{
  "hidden_size": 256,
  "num_key_value_heads": 4,
  "hidden_act": "tanh_gelu",
  "positions": "learned",
  "parallel_block": false,
  "init_std_up": 0.0253,
  "beta2": 0.98,
  "lr_head": 0.00348,
  "decay_fraction": 1.0,
  "max_seq_len": 768
}
Each number is 128 + 32 x the weight over its row's rms, rounded and kept within 0 to 255. Layers, rows and columns count from 0. Numbers have three digits each. The size before them is the row's rms in percent of the matrix's.

# up: layer 3 MLP up, 1024x256, rms 0.0524, rows 519-543, columns 128-255
# down: layer 3 MLP down (transposed), 1024x256, rms 0.0453, rows 519-542, columns 128-255
up519 110:130125097089218096135112136108152072074145050101103088133102149156117180152161163066139087210112103105130146124112098111089119114119092132095129137094143104139124076123086096113102138155181154100133142104127059147168130115075125120116142100156120169162107149149113114166191120137120101120148152144150103132116109150142110098092151175187140141069086128133148134147102186148122128072156
down519 118:118161092096146085137129116185114067165192102104131131077096132126148127103105134128111087152151129179102124185187120134097138151138162058144082049119113140101132124091135150136145131114181116102131159130145134130174088164096138115064142151123128147061159152087130122167118137126137158114139137107144129136113122167134140105104138074155142161138180164074098106162090103136070132114198
up520 084:123158202117121129101123118127119152099158107195115134110120199098124112130143136133161082069173151159139080129065132145119092121090167160163108109171123060168104168100129120121109136147078114111180070162161106163068131176162121121057160170118164139146162103129152067157124163108136114086100120086164153115108177125087133142095094103141125159122131137071173099129116122161091064083127
down520 092:136100105073108120149076143101130173135113135155160117129071133156128123105142155115115169156129077091066216136095142124082121151135097169066149138158129162129127081147129168091154123163105184150115090129160123104149152119114139111126085064108139150108135167123116112148163162123084125110140165205108133142119069095144085179161100123223073131097108130118039113123113110156162129198117
up521 111:110132133144074149139093084192201133146099069147127110093103165131127151114194145151175102163111154143154094093113104135140095135142133121125082102111128087122133074149098159180125138148140125141169091144114140094143174156121049148100103213145127153116117179136134110121120135122106199149070142131117098069091120135152113108146097112162192118133125075044130135097106169147079118113166
down521 114:098160116126124111114118104151078170157144094107164139119137185172155099120162081095115129129165118128132055120108156149065135120142154146111052202124128120141122154125085183180201124093182151149162121106144136128129082130136123157126154170072127135115074129105110125080149089096136126109135108123180133133116100154076094134190080148166162143151055155139102138135122115103093149147112
up522 093:135137102046172087122107062129143124070133127158119134058137138136125148143153130134149116114099103157129153174103179110071167120136125174164099046170158135178145151176141109131131119100133154147075116120117140140127154135123129133106121159129111126072124136103123123152100208086136151134158146120092061133123044119096105195108120095132127157144112092116150106167152093098128121148145
down522 089:144122137143133119116112133166089088122143125150138117174147108076180111162085097141028098134086111096121109076083163078086137141181103108082135090143149104101133145155149141137109127101141090177148133144153154100130173123162169148119199132077118176165142106134114090110149117130120120125107168155144104183150128051123103052167074125033177139136136139069128091142147089121149121159122
up523 103:122123138096080173139100101142192118119122102116130071114153071123125154075141141121149131176151103154095103141136123129101174150111102161171121108115086088126121071100119124102128132175167130052116110108153097148144192153122084153076171142220111129104152182177111132135213072125124127139059148117183121137104129136136157058076122186136133147088116142121143129116072152146100158086089
down523 101:095101152164150134163121097227209096122132127169093078145155093088118154176130114080155145157145122130184159170096128109141117101162126097082100154146056143132090141136098136170114136164165123052095133097078140182158114133121112141124139097128135145133142149125157114130143086102162127145172132101115144184147059127096114110114100131132143106147142091151114094137104136110109121129105
up524 106:107154078118205124084107106124101111162121088206119155110128189105107104156121091113127145189127118134111118102169140108126157135139121088117105124132140115117144102118152107066120113125105175098197109125184114110090202186166126118126109116205108154159174124153139092118154129132111119078115165099133157094099082155097095146069114161180124131112041146032147123153091109162156152130086
down524 099:123122123155134103118114120175129080124152095199116165179104109197109129127085127134093112105117120142127102132197204140136111071085089133136084157167104120104101122125123070059051143125117140112189126154114106069118147098154130168165147186148084135127091109096118088163107115117082047130099143162094161107094117098135057132137120161138107107108090142060098116163144115076184168150145
up525 096:103111142083140148089100165143122123146195134141138150153132077142127081149138129140160171063132142158110174108063087135125134106131125163070179152130164130095130083203139132127154082066110119131154159132087123075141147110083102144167104152126137108108131118142115070106107124165141192120143135143168164145104114041093161166168094158155157076131184114121086144177088148139133072145162
down525 092:067119157172087100122177115153077102176174146185132170149165139166176124072147185135132151090085144089096116094055089125183104169085116093081136105146126080115125167140133086106074107155121084132074067184152095102128088154176175152151107100115127122197093110135133127109051147089090152097105120078127065162131155196063158131157111139104078158145113147162106142116165130121141145120088
up526 098:102114099171090077133114163117113111092118092099100132158125157079107118112128135154146052111154180148125157158109140089134098096082151132092083181158128084227136133205133186159128211145111130103139103179061108070127132132076105138131169158147164110167130114152165127169136119053086169141082131104168115073122169106110196204079135108169148093119159106164109127121144142116088072141127
down526 096:140131108168159082155172144109115129115099116205070064109165118137110158106185127091075144183138097141158122126109128143151072149114129143167105093141107142072127095131138095163144144130085088069086145095127093141166092116116151124114086111093130166147193188151146138120120125088143175124115137146104102116168140085099109110090063151135091147158132114220150101108140130124166109098151
up527 090:097151172109106155142116181135091106166165117127130123140137134171148136163108102116104105097142147142078121166039146136150130155129142079116069101105154089145150179204093194176112176110048088107123175095156136155063129182141102093152086108145145101076158107165161083115108121132052204145108140109194140135103118133120087127105129120096133131131137151134086157116144157186114079113097
down527 091:134091146161145157112161126121158107181046078142118204081131118078132072100171150206060159134135098103102148109110123126140146120173166179128137199068135164121155158106106140139112180151112110119139104059104152156115165156120082148128101139098114139155106129158170185112125126158138104126089119144143090093123121149176199074099172167121122193135183135134148122094085072109093197176123
up528 113:096157121078114092133102123162109124101117153130110128104152146161125175161129130131193056118124165111079108141119175068132161112132080097085115156094153091111127116164138125121153078161122121127196174193129115115074147158087093112105101094207122129080139122141114092152079109121165129141141134114182152116090138165128116122072184163110129119109068172129128150098100144137112114070077
down528 117:100155110185087139170168135061166128120096183113131131084157146115156080105107175119081101059160155095138149116038147159119128122102132107131068067129164098205127155175158122109110077149115141123062104132103084154094189115101113144076085144112110168122170128139122104094058144125132114081113136132161146165151164119139087087131110103051129124155147095129172101107192145126133079171162
up529 092:122156180065120098093120194207121149117126121156116137129150114133139100098126112122207158062135174142190114138077116132097152153084137146111154195134161122123125123131162162101166158105127155121091123147110133086079160148098110119156107120109141117136191109190137127136083132149092101129176124122123177103140133087102149115153087119131200100115128140146126155140125171122086101144145
down529 091:117103147118088123139070154132139126155100168147142154108103176152128184107119172140155162118088148084124075086200116121123065110093139091126144040133120218134101140159106115137174112158103123151045121200128111139158151153126110061130131093085127091037097116085153123134073089069122100131110143137084146126170146135108146135198078155062124106122085110167139116071126088132117125111126
up530 105:145110136112133119127108176151136171107136107217098153138159176107124078134121150095138116130154176112140082158062158155133174143107151135101098104160123134135100128136105180114099079084132150125221101189145122083061163148127090161088091167151178129095171077146149110102069139110149119069144151145102164168080144122104165110082120098124156103051133140134094122149066125137096066142150
down530 111:136058086066099120121123085113129183135075117066141141149071125104107141132127050117116130060149138142165108106152152122121133171137133074116150153160192118113115141055126159144096123120135173042189123121080144173149123119125167131174138114133190135141121090086145121128172111136133112134145103153117082167168124114123163118180114061074072118126195160108131128185129105121106117104161
up531 112:096174106127161100112108158161149132172118115169117147110112124130113131188166131192162129128114149114115109098125142121099109134121089156141055139115124118186148084192140151110147127128135178103156123124108139178149121145116087149135149113147070134152133116207155106095177082109125134182102143115104106077085144148173088143128116116186175069132045141109182128108058143121127067102105
down531 120:193182137123076130110063111118157154054108130202113118126146111143061142168127130091151133099103121114121108089182192141074089157102099236101078193111126143129108133145142119090108085164082152075168154176085113107161096129166110167098135117137145148125133112131174119116129176162076139098101157117065119170058139142181094124168094168138125121136110149126171121105152101076082119118189
up532 104:125163094133154027125126138125152125101092124131106135076150151122134167093168124085151050157120107131086110122114151118115122056120083107174109109133127116165123128119138099156091149173175115133161146154106156129140104102107052162112110178146127118166127106103160109156146151072100132190105122123135084118142155120124183207116163125167097096119150136140151096187088156094099107123111
down532 099:159070092131157145115128131152140168179170110135080105145094177156129153107097143143142087073128114087139127169118060131161125155114108130145081119106143173115156137088113144135142097164124164154160082133151154149155105130117171140113110165072140181112172162133111095124091148092172166082104138125119152132165154121101175042076082104128120146141136178055164126178120089193139128116114
up533 101:135173098114098068122096142172181070081153143148134119143146127129131116175120097175119166144147096176134102161069104110108130107163089144084137134152195134126139108173171170125129095157157156140164102136133129107146155090125162189086148161089097068097196156128128109154097193133182192137070124100121097149109075075137126143096172131107161118098133151130157088167123109093098139166097
down533 096:185076084120116159134125118181055089118138097120110114088114088095099116134095130106051115151091147113097126117173165125165113098105143153142110084134155142152150087108030117149088186091110107198122163089130133124125146124091145175122100127109134089172104166155128127173119100098079102148089118166117091161107112151128176156149070131156122124115125101155157152203184127105151130155127
up534 098:106128104159127137146115167124123157117153102145078139088121040187117148155155089132197147095122124108119135139145158163148105122069118078169094144143097113117139105132054153144129122091141127115141147175136118173174107115161094152114166128163160149151164107154111115135161083092097116176128128130087154107135145191123139181098166107145112067136093143134167120101089122055111138074046
down534 101:132181200149140094074074125105095142119154098130101155122144131132108118140122137171152053108106090119113074116125123162084114155167135129151091137098117120087127148136151152128129187173156155121113080130128126173168146112130067168184128122141150132178122116135078167145145155190139151080123135105153107163086120107114134146143128099099125209093100062100144155171104150196075137143132
up535 100:089115107137095149100111162135112100140097113104113118157119144135119160165157145129143128163094161130115150040154153131152127118163014046099152133038172145076137080117153152115145151134131130130182147133092130081118110154065151081156123113128123098156140137143095098105161105149119157143116143130169142105141133121173100139126169192139142019106111133109134121095121125136141115105115
down535 095:127108142144038118102081120146127187091209077064103166119120183090140078139144054156133183089083091157193122090113148110109127200188152074138106160101178145166147172227126145178142084160099140151098164154122140172132124176088144148080106109121132138099128132113117112149189148164144080154142137099128128138119150150139138160190090129170055155095134098103120136094094110121100118087155
up536 089:125119069162131110133118136099140142179168114115109193150148159100106137123156137137141123121177122158172123115142113072102125063143139137119109169154127129140108109134144112097132111162091194105127146123096164080164104092053097148151112135192112119144139125125168126101144127040106098086084110114147135101117079115108133200064133176204136121118111114061211157120100149144126113154058
down536 097:104146164149125196125132132118150121162082103136133111116177150124146120119072155153142149163123123174140128114057060144120120135116154141112076136129182169140132125124119113097120137153101085119078103134170168158127178139173130081162145126129126179134108170145107147112188078161149133137121101158173075132118146138117109101139111179143125109078145146167116042098147100159138103151102
up537 098:130123098132114101112131127120158122141136102124105196124126091186124174081147171154124125137104106199105207055161079110133150130117115123141157108102163137161145126131090166122154094124079163109113154125118093129109144109136130099173139197115158078146133071175136121120104185138072136135112140133128101097129138145117088150127077137185136136125161129075104165129140121165174091132143
down537 083:137039084074060101120130097097161116149165133100135162151095146125145165148112148119074142146131099124102082131166144118078079120090128162143080098161115145141131131128166130107136094142102141108100119137213130170143077132099130108186155106075094157132172122122099081130049093146108158095183132158144151113210124104204108127159107152056125153123107120131123119160127065123060140090143
up538 093:149111140085134083125085101159169141080227070156097088108171123177108129073101167065160135137126158130185175139068024154112138154094097149084159182122151042113158069160074129103081140195161128117189095182118115091140140096087106139067127148148126110128130144128090134125124126131093121087096118126098103121105105103214136130094186121149097158086138190132102130157110147143098147175133
down538 094:086095102165081132144149157142096165105074100104107133123114037108159148204107174135073116153157094108071155179082110119119116123115107124139122170151112178145138159084088158137152152077146123137108163133134110103154130133069041125198099124135132113065165145158122089162116067156122031112123114157109159190110142050099164113115162135126129148172117154146085179101148122069124119165116
up539 093:127114096104149145115128133145175129110114136121072130109104137148072127142128087114140145115110118228121138071104109112094120109118121134138149158139184128148150095152132141148094128150138123100089128139090122162153191104096138101098145170102151063169122159163166103111187155086095187143059140112119057070081046167169101161183106148153191087079091166110185126179075151120140131080074
down539 113:189148126097111085099138126169118121109120131095154127144102152114125133135153104109144127196133103143139076046137130141120122183164170100096175160155116115079062119133198183133131148129168107136145108117123122132163155082110133163086149083072124091161132139159169119138143117142082143136107180103139030110083073121131140149224100109117151092142101132129118073195087126125151134120074
up540 077:152133151113144194137120147120123138115123087164109096161117119112104134165110114116163132151131149164087144099100123113114091137115104145117114178125150101123167133158136209119147126119120119095146124188067112091100155169113064078094104121125165106156162062158129108126154174096138172107096121140159111104104143124113139151134123144165189063095054171116123146116096117147080097110041
down540 095:215134129111130183155113130138143125138123103142149106159107104148127143158146132116164130153133147145128133114095087134087099182137120132074110153113166101124137134130150227112123123156135155104139105151061109076162200139135075065096108105138138140166175110163132099160149159111140172118103107126170125097083107146128114169115140168177142049092086174081122150137058129126074096153075
up541 110:112126151104157066134100155078118118065185136127123114134097107103134120126118122111149078098165139136082132127006134104115124113069131083129139165109123108211118086135059125139135174110120165097171103188123054146096106135145092121091101147188182147143110111148135041147099129098122156063114144132208108105133163141065146212107133145129197132128145120155121190137097161183116124092058
down541 119:116160171109126103150095188141160145047137184108167119121135103063138123145151090119144122050107084119174127125195104124116163166143158141122098143085143151091154111151120114158133161090156054153112162097123032152118089092135072106144190153074062146084130147166130066100109139108151132129159134128146155111116105111143071146145106124129145107157172098157154102160187148078150147137150
up542 093:134172125124130136139092163169153102075118120170091139141137153070092121212171094114185124142157125161092105109081113117144096131099125149141094124124155109155157076146143176147155126134096116100203088187127089143098164137149085098122122148138098118203153088154123109074170129094154154123090126085161091054097148147118118180120110159153179101101082152132140112113056145128068107117075
down542 116:123156139129073115103054155158177104115099140180092138122136098092100177170122092135149156141122150198166122091112132121095113146103156121128139150113191111115142126123106160093102134169083144113137089131090087147143162167164118114089091118127089062157192107145145127114146150117171138150125125156137105083029161114128115156151149156140086076128137118118149090128104124082137102142101
up543 087:111168144142106081122111161102174108122116136094105130164131142060128138103150110141168075079144137144119088080183142089070145171131140143116114157106184119147115135140108106100138168174120155088137119115069110130118116150078135108075173153168154144183140148125145126141130144105111091110137139081157090095108118156099150127156099102116159134077103145078149150175082212202173132188066